Weights of a small transformer language model: 10 layers, 5967 steps.
Each number is 128 + 32 x the weight over the matrix's rms, rounded and kept within 0 to 255. Layers, rows and columns count from 0. Numbers have three digits each.

# layer 5 MLP up, 768x192, rms 0.0464, rows 344-416, columns 0-95
148133071068095153111214129097132132120124120144094096130134056146145089166209145132141126104094067152154122181160164115108107107156110125158128128097139143143125129148103128141152129155142116127119194114168086137138102081179128135136124165149101130175142152177115165134178106123127190099
101137146154082088150082174095166077157158138142166131157121073135127157152104159134139206105122131086143106134131099137138102164099140139115155145067114104111135126106132103120102142074155153134130125156094094120077150147203168122091130144172149132150071096129095146085162113187174118087
133180079134159197099096092117106099164069081178142127137141087097147087182137105166114120143135058075106143151141087162160121190099093116167198114152109140143135105143146109148144102177158121199094174085134050110079101076150082164077149116129101177109096144139121154104178079141111156108
180160136062145137146149134087150094135091141117136083107101083099130176159184134173165143181077066104115148156067075068147134128128145158124142144143120101142175132101155172121158168129190108153139110064079096152123129190176150116050139079103132092078106075092152137141117129133118144100
136116077108083174084063169145150172134071133153111144139119105141149153118190089109142134103106129119094017162087104114159104102115134156089113147139118152136143046112151110091108167168172177100136233161100145170115169056100069132122123058152129137144100074142173078112113079163113145157
158123147073072125163159141162114136174087078134134121108113038141124100163152143110155111132137127167125139089157164065120095095110084145133104125116128117168105085138185093169093128144111116153105147151132151167126164129166172156127174122160095092137090030094061102110124119125080121130
101118132148127127092095099137173149181116191117117155125126069071114143092179103151130098127097091124152165078072101088141149111140127109129109123154146142138144153140093115141174148149047197159077078158103110089112169103155118132100087132150114087105152079104123130155126119142126180112
149116123158168123110130119152159143156124151132171124123170130107183148136120130120136101142098110137115114164150139094089155068083143075135093160159064082124126151157149127199100118113132155170121123107134106114103163181180128119165155119166145189164102179112131177110185102142102124133
120145115096112103093152174127127092114179110166101110139097178161172104199128141128105134118107173158106094132104063114083103152155079138186149122075125111088180149145098176126140143167152092179143151159186135113174127113146131143129143158123154083143123167147153115102120103100099140087
173110059126200114050070110178137146148089129116104143103138153158174149168187074149105118159095152135143059186123090175191102127175123118133204138137126147141148140108099153104130135146110149157107091158107120174129099140121126128080136138161119099150092157141146136097117165086088102132
165167126166078124174150106140191134157144113140083176073138108162109149148098153109160136073054129130167084088107079114108061129169117154133171129064125101131155124128180124175138118153124140132077176148128156084103115125125147088168141119152142092165087084174142108128150149133070180104
144132069080139131118120193089118140117127071134111155061135149164144153131149076126195101174173071117087127156115137099094152161083107129087100183178089115084109140179169159129125121174118136130149212149195101084084164164163114109131171162145164168122152128141144150051167078111057071150
153146141135141101148064048094159109150143108111117120145065117119096161173122111130098157091121079099110153173133087150200124119107116094135160091146093122140163085175071144121167138066153149175097099161082104138112075107172148148107110091162158154067150134115145115130107092195166091134
127164120141133140097097127137163054126146067172136148111127157102119112140151076093112122151178140129129142119105149044099124121122097160103156078085098080073059164160104111125150151140123108144097101121108051129136155133163086144166097091131091123163128125131125097119102116193102126154
178115133161153121109090105106104127108096191127127119137127100125089149107172144101148099144120079135107110108097073146147131108154114099146171161143145084132181144111138221164158099129117158132134086166118133157070160142166096106082109099145126142089126139086135106189123107110073139145
185132138089117091081156158096144095147128161119078117094115111099108127161140109113150176075150081128127135177116115114197149139106160090090184094133113136188125148106113139141159137142156105107109113161120133125125117065165160116112149122170148078126169135179129123090125122106144137113
154112121125173183079081168090133179181125110152220165100143155101137109113163167139127146097084165178099111125140122112155166093159131083097129116119117154128178145096145113131119193192116114095142122152077102133136068156080150136157127143175106105103090114126109098123158163104200147035
089142104151094079167150152095153072130114096142154127135152089082145167090107124084168084091084092090081132122119088118177129117102109144081135110140133063144087127099165134168162121111079162135157159093091129121100085086145180125123102118161164138100147120136099158143182096146162133123
148153144050095063094155129071101117205182187123186142120127113150119147145144118160128131151154104123153150083139154073137132095165061155074162159118093082148093135132150093180184153167101189136136205185172150161031084121154218100042129171115154122097122150155117135136150130175138187105
138073095176122178143000145172163119145166149167154126172051080140158133104143070134187128128139052085078096087104037113138157175140135077117134078143081121107169178131117146103120155137095159106165096131169155113092105081126124127120106072119093124100155134066066132169160143101129170083
171102137110109064170109118152126124136176119111122148132163142102122108134167129128088117130179168138142095129095173151161102100103138144179166151090100091167125100105164091129162089130168154169064127128114137139112120157148142148148185122126132186112135107131176178100078116163130174073
173095074144119125115122177121143104102126106159149077109099140174075150132168124091158101140117130104127138175068102082125143076165110119134155136142111058194149107134140122130134172158064145117112092166121140122169130175147172108122163135207160142125086149137191166109181062095134082138
078170087138165105138161127126117082115188158118136121161108114134166148154109127120161140141167071127134083164076092098156168120082118131151121116111106125132151113107128123083120141125157179146103119153129089091081131059156147125133151151132103088175149156166116158130162096154111161163
134128114138135144122145139137163120158143173099151074108110094132162177133130107170151082098120098093086140111167081077112111141098107108123091137088171084102104077183122149092160088137152172159167172129145156141106174134161148150119195109164107126177089110113142135117195160147103173165
159139159157177087104138111128154061154138117126164198125146124142153114119147161132132125093107111139079141154140136131115130195148154043126122075074105067096101053171194190131092111080152145131110153122150063082126079139133183126125132106108194080039080144079119221113124127149142115096
124078144069117157096096167110093131197162133189195134064122126131141126103143180157167138114139161116112144092159064090175118115170137103112112088151126105166162131211101098130108128131120178170081089158171149169120167122080120149116150105140084129131132140090082130107126148091091142142
149169094093086119122104135140078119109136134158135136095101146078101196125095164171116131100171135131130169196119105142134079192112146152118143115148111130124184096124228129117129109141133163188144162145152063094111130122163046118105165064119052184095148129144107160085110180175171131162
129125117122088091114146133130151154195121151119110093125132090095102159163175138151159078147143144139118156094114126138111123175174128103093125093132130157175167111153107157121158157149136109152163099103126160173084150059119112104113156141117135126112158108056117115122194145101132115140
098146167100121078153128140113175190125160166117138099135129116146104129082148125143172087113129167163123090102130178132171149131110169135148101154111134111155105101082118143138121148170097172143139109133103106144083153109169063123116175102119160126122107142143141110150189178205149150119
128170090093102134166122092083194165119110162186144111095121124103103130080146109113191111105145074135134153072133085194119151167157116091204107153103116126109089124134102126059127115122152133168108142137126151134150145092165124144068087156081145161063098114052175139120160138141120086132
146119062121129132141115134133157161090124144135128105107122118130116089148107165123173143157124149086130130094111096102094102168150131096103184148136088085135154140135113110112164139182080176118152143161153187103141131129151094103152146144090176090093132112156180116150119134153158146097
115166150120115086164111177107163113174135163130145176145120065162137062132120109096132113087147127082106153145156085158181091134135130095172114131052148093147102105163146132160142152140165132162100122115089167157089106074177136074167193133163130150132120145140106155119128107162130134070
139118126149143164067153136040113166158109151104159121133137124093079139160097124189201167041104177089139089125119133187136139168165081084088189141038129148082132069180174110142145160148149123172145124139123140125102063091135115101073134085131149140144130142108132158090137145128149163047
145145133102082116153152133150143155141117123113104143109076126119171092075094102142128134122144106066143160170090164112122081191154093088125158100095159061131182125168122109091128121121147145146154180129117147080122172154149128101148096083152095117070169148105080108128109165140078105146
100195165166187175076094162135128143126160078147079106159103146129143098139121114123198211125080108130152136071104143073120110135140116087121096135105062160119162090132161096079119212101125155118156153146171102136142060134132099120088163116159175060145161140132152141103127103131136159047
115139176089171107143136088099156064133101105117154147113138126145134103117187168118174146141154084126076119108074128106098159129123112111099122106160078073099167106195179144196191165140144128185058154167192119130089079120145150111125094108143153073080096119102105092165106184104109132172
122108173161096158053174151091068175156099148120092115124089117160097146075094118148176120115116123116158107080130114148140170169165184067146179110126089134139167139104186115170174120145104129130124170142151071083132109097161096085175109067198104151073102116125124094141171156166126135140
141118124079105141162072119107140118152120130141161156125133055163117134146105134095204145094070135126125123113045103102117140177149116098161103166129117051101174083138165069176164220149069128177086154128161124135112109108102103125077104149116078157058104092106082143113111152120111148105
138153127108132075068088100134118083175133098157121080132133115102124136104170118121198178121118140078163114207154100127130149121121141074082167097136090122162165123095141146132136176109180147157161126114086105118141109148138096184114115090113081151105107160147122176161094168170100189088
088116105158156113077150157198157107147167088134115205092165058167128096132167149135135089122095149131170104189152108131155156118172098125123162100148136153166100117154137113161095145171165152122098157121094132152100080102127136116142186135116143132147073101162130115159121116188126104118
113149159143140150140135145116073095187097134155116136130108098133076158111204139142196131146173083134111107071055177090147093180104136137093133085135102103141113112128153168113177097150177161163142128181165169140103150125163129132100099121190105078136131087106085139123118118143153132123
107156138114108121054149176145170098081113184108086166080075127188132100117116121108163176139139132107127098127132117153105079139116162090122116158084099076081114136105136079136197067119081184170088185087196111073131155091158123150088132138190113124075149094071163176095139150124098132139
167121095112092114127089154107092082133148101092112132109126129119101169151136080136074120117175149120100117105150136058120126178092159122146172134093075081204111172105173114093119112173111121104120155123168091118143142148153126162086153048108143107068131173077163101046134104093088106111
164078109142107112092137176086183132076123134140105106077132123176152130109092079170117143119081130169089130135098140173116170123133170087128127130106110094169138159105131097092113170154083183128085171117145154104114177112082153123127137153203115144116082084050080155141104075128094133055
223139117110171146045152170148099101095177126115049143158084105047187127190112107099155091108118165105147140172090099131149168157136079108172134122099073084197170084115136130131175164143146158146062121181105124074187067141101068072067114096082145107139144134118101126082114114099073085133
098094071160144147131100194112079075115144137126134156179118087120150095069133137121162118187123055159079082130094093182142090121155159120109158125118104082095103178109117122146134188169112110107172166196144138145098170109159134107109115174106114149083111126150127107119104149163097139162
115176056137145165085079168151163107103133161195135122093087128175137112132125088109131158182119098128070087181102070114132055172145143114145166146146161108182178169164098148176166152134085156149173139171160127158135187133115125176084105155117090141107190134178100174092104136081155135105
137098106061145164129079163128144146209158128103140094177113144075125113139069146162155120124103111121100107145174035133103068130134088152110148126105132069130142175177127138157185146150101203136126166149170117114168074122182110165064175131114085149147100140145152135167119144105149176154
135163091125137118108064070112177096127143122154153121105089105172178069118185130129139099094167057107082157182089205123128174141105106114097153153177163089124132137206090148102154158091138135192129172116131156109162080045153123121129056151151132162154061147129132129199131085123154107107
150139125126111176093097123105134057100102148131176161154089073100128128148165120195177114163113167144111130158163156069153142095095165148091157149143093135139143134166106158123074120192172127182090146134118067120144130107097084106119126143171118128120133089129069100169128093147141100101
148106098146077113105065149117144140155078134113119179123151148104109158125153117146102168144152075109122122064065083128109111188170148145172119117100144123126091108184179136143102135091186124119085158124125077107111158076146139146074174102165149150112149165068102118128102078163082162184
125193077119137122141146128146191111125164112139107123132116126172137075146135102079127093132139107137077119133148087047152097090087087098134137174110101061154107114122187148136114151120126141139103159123158134082161104105075160129173105115152118150085127129099124121081064129194176150122
146179125129127137134112150154177175155095109151141097130121073081103131120126098168106109164136118190090067150134160095165079090133155173066166100169132121181148134130153181145109128159100133080112182112077146135146059151189168161162089121109138092097122150163132059192095124155116117144
131110116090164117110087092133180147185200079178117153085091125225108137156172148176114167080121156161086160138148095119136120111071077084107150089117097120086132112165137130104101146113142150176166142133167116095140068089123080112144146137101181139114181127132157196167146142133140145138
139203131108133065151118121114159164142163133131149128085168175095113120139113103130184101144134108153100118102108119109138059153113110093150141095128095138242108171114084131160140167162150172129144109164144126157126120149136114092112174133157148156098100182153077178136121148121187176099
148127129062093165115148168082169187105123093106105186093077138132097124156135137060162121119058154157081106102159119161203125169203080096172146082116110127091074123170183099150123120156126161150123169164168149088106126155080119140099174165149141120084120149094089172131155115149098107086
182113100123139147128115135094206174126114126124189167140085146084107061173153112125177068095097122118176084075075171170104173121154070124107118072071132068138133159183114140107151110195133139161128095155172097177117028136147137122091089156152173089047143092141153168116124149074162114146
156157087111067131140140119073101106203133104104184135117177125112108074156151108104149127170118158137051137092107124144121113196148119151085136069151101112147129081171128106124160145173131163133109177115177134100087111120089154075128195081116129052085145095133165104134118083175134143147
152153105116110154084113071115192131095091110145139110137152093088184132133135077149124107121087133135118085139143186151124077210135134104098170136084086133157113104159147145049165142117070152142078131143057153095135156103099121100106044170097134144143123130118103172175165087106187148110
121166131124148086082125107146203090129102077088114179176111101114124106125169120114128133148093100112097128170111132112111106126148116112144097108114133122150100105123197136174111190110198073160092173153136121103116130149154105136034132153121181142129106161163064163131093074113134101132
119149121074124129132175147066165177122093076121192083187121123108084111119109168134130226134105144128145118133109103122119110170136072085065077131108046109072138095084146140189135140084103197168114175172127149080115136113146116163168180149141189084112113109151182150080081104117099116123
128175146105091184113077119129154144085092154104066163135158039088128132113221115177125173103118099095101163175122079078160112171174135109120095127128096138171138102199144150118108114119125111157111149101159070097148130078195072130123143101085116148043162097138116172152137138201070059076
168153070034141105122139146086176107104091112124122164052085100166131112143133134089140113116148081126116161092080070131129086152121067072173138130105148156178126108146148152161126106141164137172184142094164098109137082078141138151119072162103172124123137149114115150107190154140165075149
129110119126123094152063163113147123172179097187122202114087180130118143099146138089082094118099084159108115197077084100121127104142163032181130109118161106157162112144203133149141114192084141156094140092163107135100092054118197186156085093172124128108116122110139093187122122118109153104
169136150103118166119104190114130167184128085089160125085079093173140132227091097090127155143081139162100106097138143084102143129121108081118157143179107084108161081077105148095164089088097117102095212154143157111116136077145167183097116137209131124095140129120138144124166095143108134119
161145084155076145122094181100108143146171179116136086115110118164131109147141076123087103136099099141129145152094121060153103151097137093056127117137092155112142143132163124110078123100137125099123181148135056095079126159204134119176142095148115116093152119126164107160107111170128140099
149125093163114119066110142093100162112159158127122103133149157150123125085104170148129134169091137127127084131150144158174106186139123126168146073160153091134111093106154136178138155156144171122126153160082158146142112148133083120069090158128095146081086149140143125156150116166118071133
152102151126096082164078115083165173151175124098165136137082178190139126131158096151140105035129115140160119121116070124205091121107127150136157117071148153146091073103115174174105131124173151144082124098133103143094116122150180134114140138129091166156093116096135102133144153145146150092
084151060132091126154073150131173106112116130142127092165121077153105132129089132098111111128119143137062129129060102060149130125159133116067154156136116153183100137117129108090139128079133112113153122188161091146132126122187129083151172119178131113097095132140110129117109108108130113141
135170117146106095147061084161117170155124124130141096112096130179167055177128110129111140090168147120163153140123151064136116118121070099111123117127112172109145133102156130073146092089133099161110167104132106107115177140095174148142124102172107110121142095106074127122137101114149167131
166143138132105160140142168131114112109108094163093156137118096182101160180169069170129105110080085081158096118121075083155110108170132124115108093120158148147181096103164103170082124118176098122095151092123122139068108124171181115155125092124131123141134089136142170099171138169139107077
183114084089102139114169164048121083187184109086161075116125155141139078151150111158170164110126157182115092122108176092169116113102145095132198056094123155113165137137137143141144104176139172121088165125190155141055075117168161160094084086129182091094114132095152081078111180174130180048
159073103112059098143078108190111145098085138145116177157134147122134113159087089143167120134186118084139130122125157101136104126155111143168156111169120088188128158139123095197122147119164125122071124131131060118097108098138122075153145134077076170130145130172108085132135151130157134140
# layer 5 MLP down (transposed), 768x192, rms 0.0266, rows 344-415, columns 0-95
090162142136111115108096140187121118104204117157177214121104096152060154114062127095113105126137146113110095133094097120160172170061180112094154085121164094148102152085076160123075198113068156114104077161069120208154087128107116128165124082152127143072156142127166111105090140166156144130
108133141145148177172101142126108122148140140149149070116155159148068113135143108122123131176129139124080152141188116110151133083132138188119120136136170145131117202118080093133105091132133139124152115098094124180146092117078096168122071135097179143139178249173108143117087139105100139134
143186184179117121176105163083080149155095071082155136079163164073128200108199182165142170111113077087159138075081169109117108073167107089102131116164186079140068140128151080189095084174103204129143178089148099153133159122106119141125144145159220160123049162120099152147105100095055162147
106102129105131143089152178141170144137118097053160084119111146137135147101117164120179173168116076145176147092117113126098129181106134146110140120179112117130108144162126127094188099110126091081117127094144136161198133173101121066172177077134082112064153135124175084078133097108140126091
177112157110119110085092145126128136170121115123063129136130174112081083088062124113113081107129111137123067110126203113112075125133175125138120203169194092165145147168126159048102144125113144119212163194155144111194106108129098117235183121120104161158113114110129082118106104165160093061
093117123121207127104126096117154145109139122108112111144153147128071139220156113148117137091110150067109128124116119140165169106123108162141126126119166133136155194135141123079155109165118100117134092109134110150081096129069104090086054161113143160125095113165114138118152083112173176201
104127138087143140118123125151102155146139102090199132140136128137186132109106114146087131112102143108163097120152160107070093142103113121103092100165128130075112118095131108130192167092191146105131141119156164109097089136112129145168119168134190122180135135100139080115090129135122118119
131090127067128089089132139143114176054091142114126087154130149124132152097101097094137197123145111085193107164125145189110144167136137168123112108134100122115110135103194140084150151106148120129095117132125138104135118101137147108104081124090133121106129146152116116193194157145111160112
124083119150120121121091114099154120135142168134096160115157151116177091139128096104110111110112068135134192161096139169077146128129097101041146143128152129105134130122123080197147130137151124200090125055151129165065140075088117116084125156134125153142143159129139110130130130180143158128
167142158155120127138135156131077117138129124061131063159087071149191139157169148160140125159174076171160138123109179144128165121108169160183130119120126125143135111113138130135110122127157138077116117086108116120140165155125110118128106070142148154202124097115183131095179148089159159069
136157065149145148128157150107101137158134178122186120134121102156115121192171108122146210149161154114134107143114133086126121146067155142101127075144131125075154116178174136119095132102125119137056118093145071075114197153094081123118094119106090099111098110167138132128090099116123030111
137122123106129094203091210088111166061136204102227167085126128096103093112165062123094153191140107132133109108114058139149163129080122134105122158141134147124147101113099157180173166111180124137097147181124118204154176082118136134099105122171100143133123053089134100146162164155144101092
162181113112122119129110120114090123119118121132122149112168184097179079121101110154155160129113115150134083095154065122118106151114157099130130110179175158108066123089106173087102069109122179094130154107125132108126150150139070116126121113168103114129201142049120146150101147134103121123
193104104175119151105115149074133149172145140039094108188137156147190103134205113156154188135152142091161095139173132154117080106086146177075133098138116134208145123107107130135157184135128097136137127093100148123101098104125180109145148119133121157103135161113110100156126162114095143128
097152140075139098128115133097094120143110090147145139185112168138116133071117135112135120125118104125135142168155171121152084148144120168140107101140126139084158116187124144119129093134099084120132141149110115148161152104165127100163149138119096087158242086194148068125110103099079072097
148083145131087137125120157114137069113191200096143101074133110160119160125141099116123123131112157096109087106116127131150149090059111136185086137143110179135128145050147142084168143152115174115154137140077161145171150106112142126177112104159084118167094097080122125135128130111177132130
090148087119135191113057141116132117064175122174016188144167155083087078165174096094108144135147138140160133161129141138123158132104168137152092140221127139134159086093170148149104161205140157118090097127092089131154122196144095154152089159099097126132135148182176153160065117175159156119
086080025124110157132094148117067168107105120087174110144127146141093122121133142176100200124157141059138081179195168148086166140095144095146132106146132174198125092119099093161142136127074085078142148100108158173175113095144111114102129061104116172129131115159125087080124179112154123139
110046104093128068088087150152146137121130111142115084131046191096068125184173060137134087176204067101128127217113097141117067059126174135156110143204060094168181153178060025161151146219108078082141111155093178181149158089105127166126079255175119124185158143161133041155151180149108135096
144151140167165156141079116096153145151202102106150072161090136103227103184108095157031122131081138078101114175141218143099076118058144075135096105078082121175111136069090100150141196132055103032180106145125135063178164132086112096120074156109077084105195081052090114092094158111146095082
105125155105113117101130093114089158157100122179164113129072139082169125098058144082140115139066093102108127073143107095125144132165090109135123202174108127087106131146131189084149089136123132131153120121121124105171179145110117155119074121173137086156076136104108093131206121131136121130
090085113100124127114164132167134130166160104123116142092092145154148179103095089183068112177157164078126137106187104158125109179115141140147098099166083103130125121173126129144120092139142155114180101063128136153107116178141111108118106159144125109119123197081121170178148152099125113077
140136136080094163120086132141154160147106110133139148110115109068122123083113075160089126172139164102105113121081135102139143107157109129113085159111160163159118114140141121136140171102089137146149074167095161186133086213140020124114126139124117180111121070121166128098126126151131146127
123153184121124169153141147101085135148149086110081102128097212080119090099108174163101137213172084145121118160185117112133092185167087117179138144134104067160162091108127086172099140140146153122161120137183177129126093064134097153171091128133144125143180158120099104148093151127098143169
110089112110173138110095170098119159133137147146178108117086162107055124105067098127146095107134081110165152059156177061108094083064097201130133166193131129195127147093089067140135119083155145067128106199079188255131106127134145137133107100102152176234146140083085110125156154125113183074
164123113132107123181169139164105184090105069110109142171110094105131146174082108097157100129105173104160114065180145166098113141086113128098086139127086168107144118085143117112148147115156121124116095123117156143117168180132140104148093173122126095126213154144143092152188093121153149105
148134118092095151181055113198163158125119139140131190120118128144094087086153119054109078100098096133149129119173083125142191109119138104092145148128169235143055118096101134159067131096157110159132113101149147148169150108100148042173152145095084129157093128089182197162117086141145055113
157076125179114115143131081149183119076095179110109205127122169194105112132149133080112124099150143108166127143131095157158207121113133118155078143146125175114104129142134101134083136107123106120114120124142111141100109127119130115161157128124118084119140069187131175178150123143137188152
156140112131134143075135095142106128119133132097091146153141139112132152138119135138078157091122143116124111141135096102127123165187093133131160127080162107109182138183111129148128128114135167105134161069158120103138112149080080098061124178173143077113139135130149115117040130115179146146
120139153088112120072143154132118129096119093132098082164184131144149138159153156147120192190110107058163134146107146096155099079182175088160166113204082146154196123124112101156126159135115133080144117130100099131182112076068085108149129179121094132114119096126128074090125178153155171111
152172153126192075133127092123077090109163098165134122132108117106166124116114155151103162129129074121134060094113146096153122153122115116156178088133154176113108107128154180113135125200126110159135071148111184174131170122140137137160134135154152161127149156059122115146145143145139106142
119155169133121165144159130097079134109133148102083177160154184132153171149125155141158058043144139181093156165134094119107155146139148199125125129155175131147109199111133086153138124090058147127095108129144098093157148177133129146082147104137080022116113146109138135164120097145099101166
162115177125118136129089128248151135115132148126089095118076179134146164151088118042131083136167160174132115060066183194135094130138092178112084148131104152122167187115190136143128074081132160172139165112125112136085118118109119111159126097150182130151168114128144120158136139127119152178
151157191104151076164133144160127133110119133128117104142090158113039100135116085125131074163150140149155124108124142120135101073117153149120116150191106120077127168104132087132116157171075152125094124156102113187134111116134118117148101125129152121210255158157120125161126169109145139057
099079072062082139151054056118164110124158099146140113145101073138133114082091131114078107140139209096067107199123132198077172163140106085125095127146197099151136124113150079126136098178179090185111128098065128124114196148170114093214074144091085157143137139125084163136106154124130136189
116110093076111091066112135137090182193131070124140128113130142158143132111130140111164081196124129176081162102145168093134182137078120135165087091121223155124153108100144108145109112124135155113136091139153145231173142122127144153217111145085112127193118127114120038180087107165105223157
073158194148153143122107135150148160061089152126076176077124145128141101132156134064140136110104089139134148103108079162132178135129155065122101075142192160060118076129158119137090116110096137120151172103165119135205090106111142129103158145138126065121006218138138110148145146141105144128
086113138110207155159186121134186132102152119105163165128080142171148107108083118125128141094084116089182133096093076102127130128185098122120129152142114111156096146107134111149147113104090066128083135178161133125119089141093144122169152118131064155138113072151090139164088117129151082157
145140131118168149130128120119106149177136096121092180150201156079104138142105061187149175092079094129166127078157132122140080116181150173115135173171145159106110191111101163131106136168133124128159095137152073090115089147117058136076159161115141170132111208180103123140048146125125112167
118145116116105136116089162110075122093160118114125110097143151080135146079137191112089151185121107097122138104105115130134110182152164121147114190135154107127086147076170120096147156060126181128093118114079130166141143141131124171107083137103135132157132139120137155093102147113143102188
040138168089086108142086094113202156155127147140169111133107166157136104121090079147100167147152112131161141169139135135115126118108118175148092128096170112141136086119072133139074130129196138093156122043122150182106137146117136109128098108131159130161097171128129116076069137162123133138
158079125155105083070125131106112118099136096143137154097146122130133114153176150137150142112086101110172105169150215090135146099114189080084106067142157129183179101103170143125112166079135155068097037111198134179096134147159135113116135166168086061149161079151179159114154130140117128121
106119169148132109134211086121148155112135140168138201184088142049110066161155084156081119106086094094139115140078161183146098110167054096167164165159159090049187080122127051148178180115153119146140149125131114112129187113095083125180146140184187205163119062129110145098172082139128094119
130128074155145105145147072137082165118121214067145086099070154161196129122114161089132111068064118157165117112185106102126129105083165182098136113139171147152083116097098125110127144148107178153155157106145144155130128162140095137103133120086092060148186165102081125116171131094155162177
113090090122145124099059185089061077102092125111108092119197121204123175158195194053102160169106122170177141124079062157151163146096076111119101144117128125170166064148150104145110205111133146107204097133108065078108052135143102100186090123113155092089105112138155147118118086134094193244
135062129133124109125137109163136153147155093103091141129100116131095139120149101120166154126146084108115118095165110138161142206154137124202203119089158108145105129149150086110189086069088117195087088102128149161170143124075227125082157065103137115135196149092127134107114128166150083063
145117125126098116173148147146110153151140157165113184134136096151119078133118134131135137105114113135131152119113179121136129140108126192120154091086094092114089156085134139081140020121111109092116097097117142171103096096171100128110134124102101150154126128136072127123168136154143106088
110156122091110130144150141098128088101164075092106154100171136079085108176161176155139178144115153169118156159111089099138142189117075126186132109134127106108113096158138140114153127127157189071168111089153169123116162142073123076100132144114131157094117126072139170154130119105110106120
150107115122080150094152146138127124157133114139171118092118144154098176119067146192032201093162135137113141095130129184197092088162127070145177088103134125155130189101112168095127173087074139126143136089131160117097078130144141197102132120176131105075092150082156088146177134146111156109
135132105066119128129103147174170080124117107073080141157122177111105147129132136073142099177181187163175163105120123151140172125148112180154124159081129142117124162171165157109118069057101134144135118092107157123121140100110102101136102097091082175128096148078130112106121107120102061142
113133120148124139172112132112107094133135108122083184145087140085148078081131148147098138123149117153157128133140138150139120112171102107167123098126090109141104076106092114087149099080083136098138110124089073125125138067141116145156173089160116086081137141133106137170169145155137128109
068139143128090144101143117092163120092123177146166117124158108153111137144105128133117112153128119140133105092148168142099150100094053044156120152151105118119142108168113109110124126129168108167149082102092053115203161149111172134109119156134181178093078130115103133144108100085146130106
149145152147168156168154101160147125073087151064120084073146121152075154151159101122175132116159184184163188084124167116116131112139101207183081104096127119119098075099067138139144107121132141121136100132142163159169115164160082117123129132139188134094133136103079141093161122048130098104
091102140104082132151124077099155085111127160132164100105120096143159115103106160116092112099100087137130104158120086133174138140154120113142109107149119086140091142125126092100121110112132153150110177145167090092117086152159079148151110146051079093099110133150176124123102105126130096111
157136136148094171098113100076135120094127126120087171107082118145099087101120107168138109140111122081130077147114167136184173077111146110127127133183147147125183105191183135159105139140120110163106157131105140130120164137132110149144122097164097142147135136069124118147109103142096094165
184089117147153170081081115171099159115154186113138122120120121106132103140216101124129112141144102076140091115114135062114132109143171117123119178133085085124126169099126135123085145177171108143184132150150110109140140111080115124137172130138108119162104111151060151114115090130187124140
151133172128138123123156115123092106120094173089095121060165173124072167144127099076141074116099123141174121109124135107114142118087149097113118098105119115092089101141195162157117132068092120093164126126206078128159109147136130206171136155089145107132121100161137107156121147154113126137
164151113165165149137128112106112078086133193069109137095169159107140157110175111106107117182146108132149145101119100105154125061127163138155102139137143113109114122154110115142087068148151115097080130123128088104124155124127126092150121123081137115140116130103126097181153114079084205121
191142114095138164128113126135089083120135097107098061136129080194053137179086160184137181175153087148171085156109100189141096106078134163169143162118158186095089071079134101088138154139059094061122084154069119130136142077113103171097196128196130136093134064088129073111051129177111205071
096129132190101110104146124107137184153166129126100066086108101159156173144117195137193162117125115176154105201167144117105182188108121148159092157147150160102113137120139097139137118170113113093157110115162152129161127146123138148113112075107144135156088157137177121094161196107089092189
126051181128147075136153146147079078114184085164113172117189069177167146141071132085152120097138144164144124198098125160172177145099127105106175162128181177104126145101113178151088090083089084120098128037135094111114198168155183065121092129149132177136120124105114160119172078131096107143
081077212171075180180159159038173170102149123117140108185122126059169141119151129105090109115129093184203181071131143096180099193154134070101168119110152134092163103185140084159090126200134135073148094074136224134104126093105195090193078168219182132130091132075133129106139116091119129136
112098129112083126054171168086149116106117134101128117093166083159101150135125152157048145141109151117147159155169144139150189139154132089160127094129153129125144074117099152173141120104129114121172088092130107087153098109141116113108148134067119152160139132098160106146149134148081182156
066064092085181130101129114138129128155111096137166138166090143188034110118148171105171111161160150085073137129138112160123096197101154070088168130133165132108147126196132164160137094091177108150069192136089092067078192104156164154172176120147136137118122134187092136131163092111149129138
088133097094148114103101126191165131135106142077133127141106164116132145200163092160102142099160142166127182139100132099128036080065181092089087166108139103169106128141108059168136155160075138156152108143154132174156093099103134109097154153131115122157133097117076186040083167149148132141
153129157119111123123160113172198130066135081095102130133111152088076133071138106152138092128161080207134100103176112174135128159158173104130138068131122113147129176149115081216103134167093138109118144052164128097124117136116145137147122167144134145130171161149158119104141168148093101133
079160223072085170191074125176138108092091106109064079119097149086115087090155122149160087166159119121172145073098104090104163100140156129079100202114161143162163186155126120092101139138156138119066161116146151125192157096110148120153106163170142141183188141108098144094119147089138137104
194092097046171089089100163169105151109144111114119086112156130164103148179163074040087094128105140178130125121099134205071135107130118076170180142194113118080169103130146080128106136105101113149150129139131171204153107103143128126116085123186129121110135072139088107211121149112145102127
089082140112111127097122123166163082131135108093089093117136084138096170085143145093138168156144147227109102173157172097119090131042134140155135159193099096141096168105165174124151137133128103103078091104088109111129165154142162131191080143159129155150149143138123092121161147092174113130
113122105136158148107149147080152126158074120130103128144192128075100148160113115111118137142127120174130131075128101187107165087135180067125129132160102128143155075148174100134082168137087152131149147104229148123134143113127140105072127136132150148174116123116126151118106125103120136107
088187128177137125068118114098133130133128099180111118094138154166186123135140097108108131206147140109161108111128117095118103088129107155051124144161124105111097159133134161082139090100138159131080152183068106118104091157178132095106094160144101160178091124114163143098113119173130151086
102058074098125072094184145111162114166174105165101110150109094111077151146162173119161117117106076181149152149165123138107150118121150172189140142117136146186117132134094156110114145140098102137134078068116125063144100162135120150108115142120028134146054197170162146128118126126089106140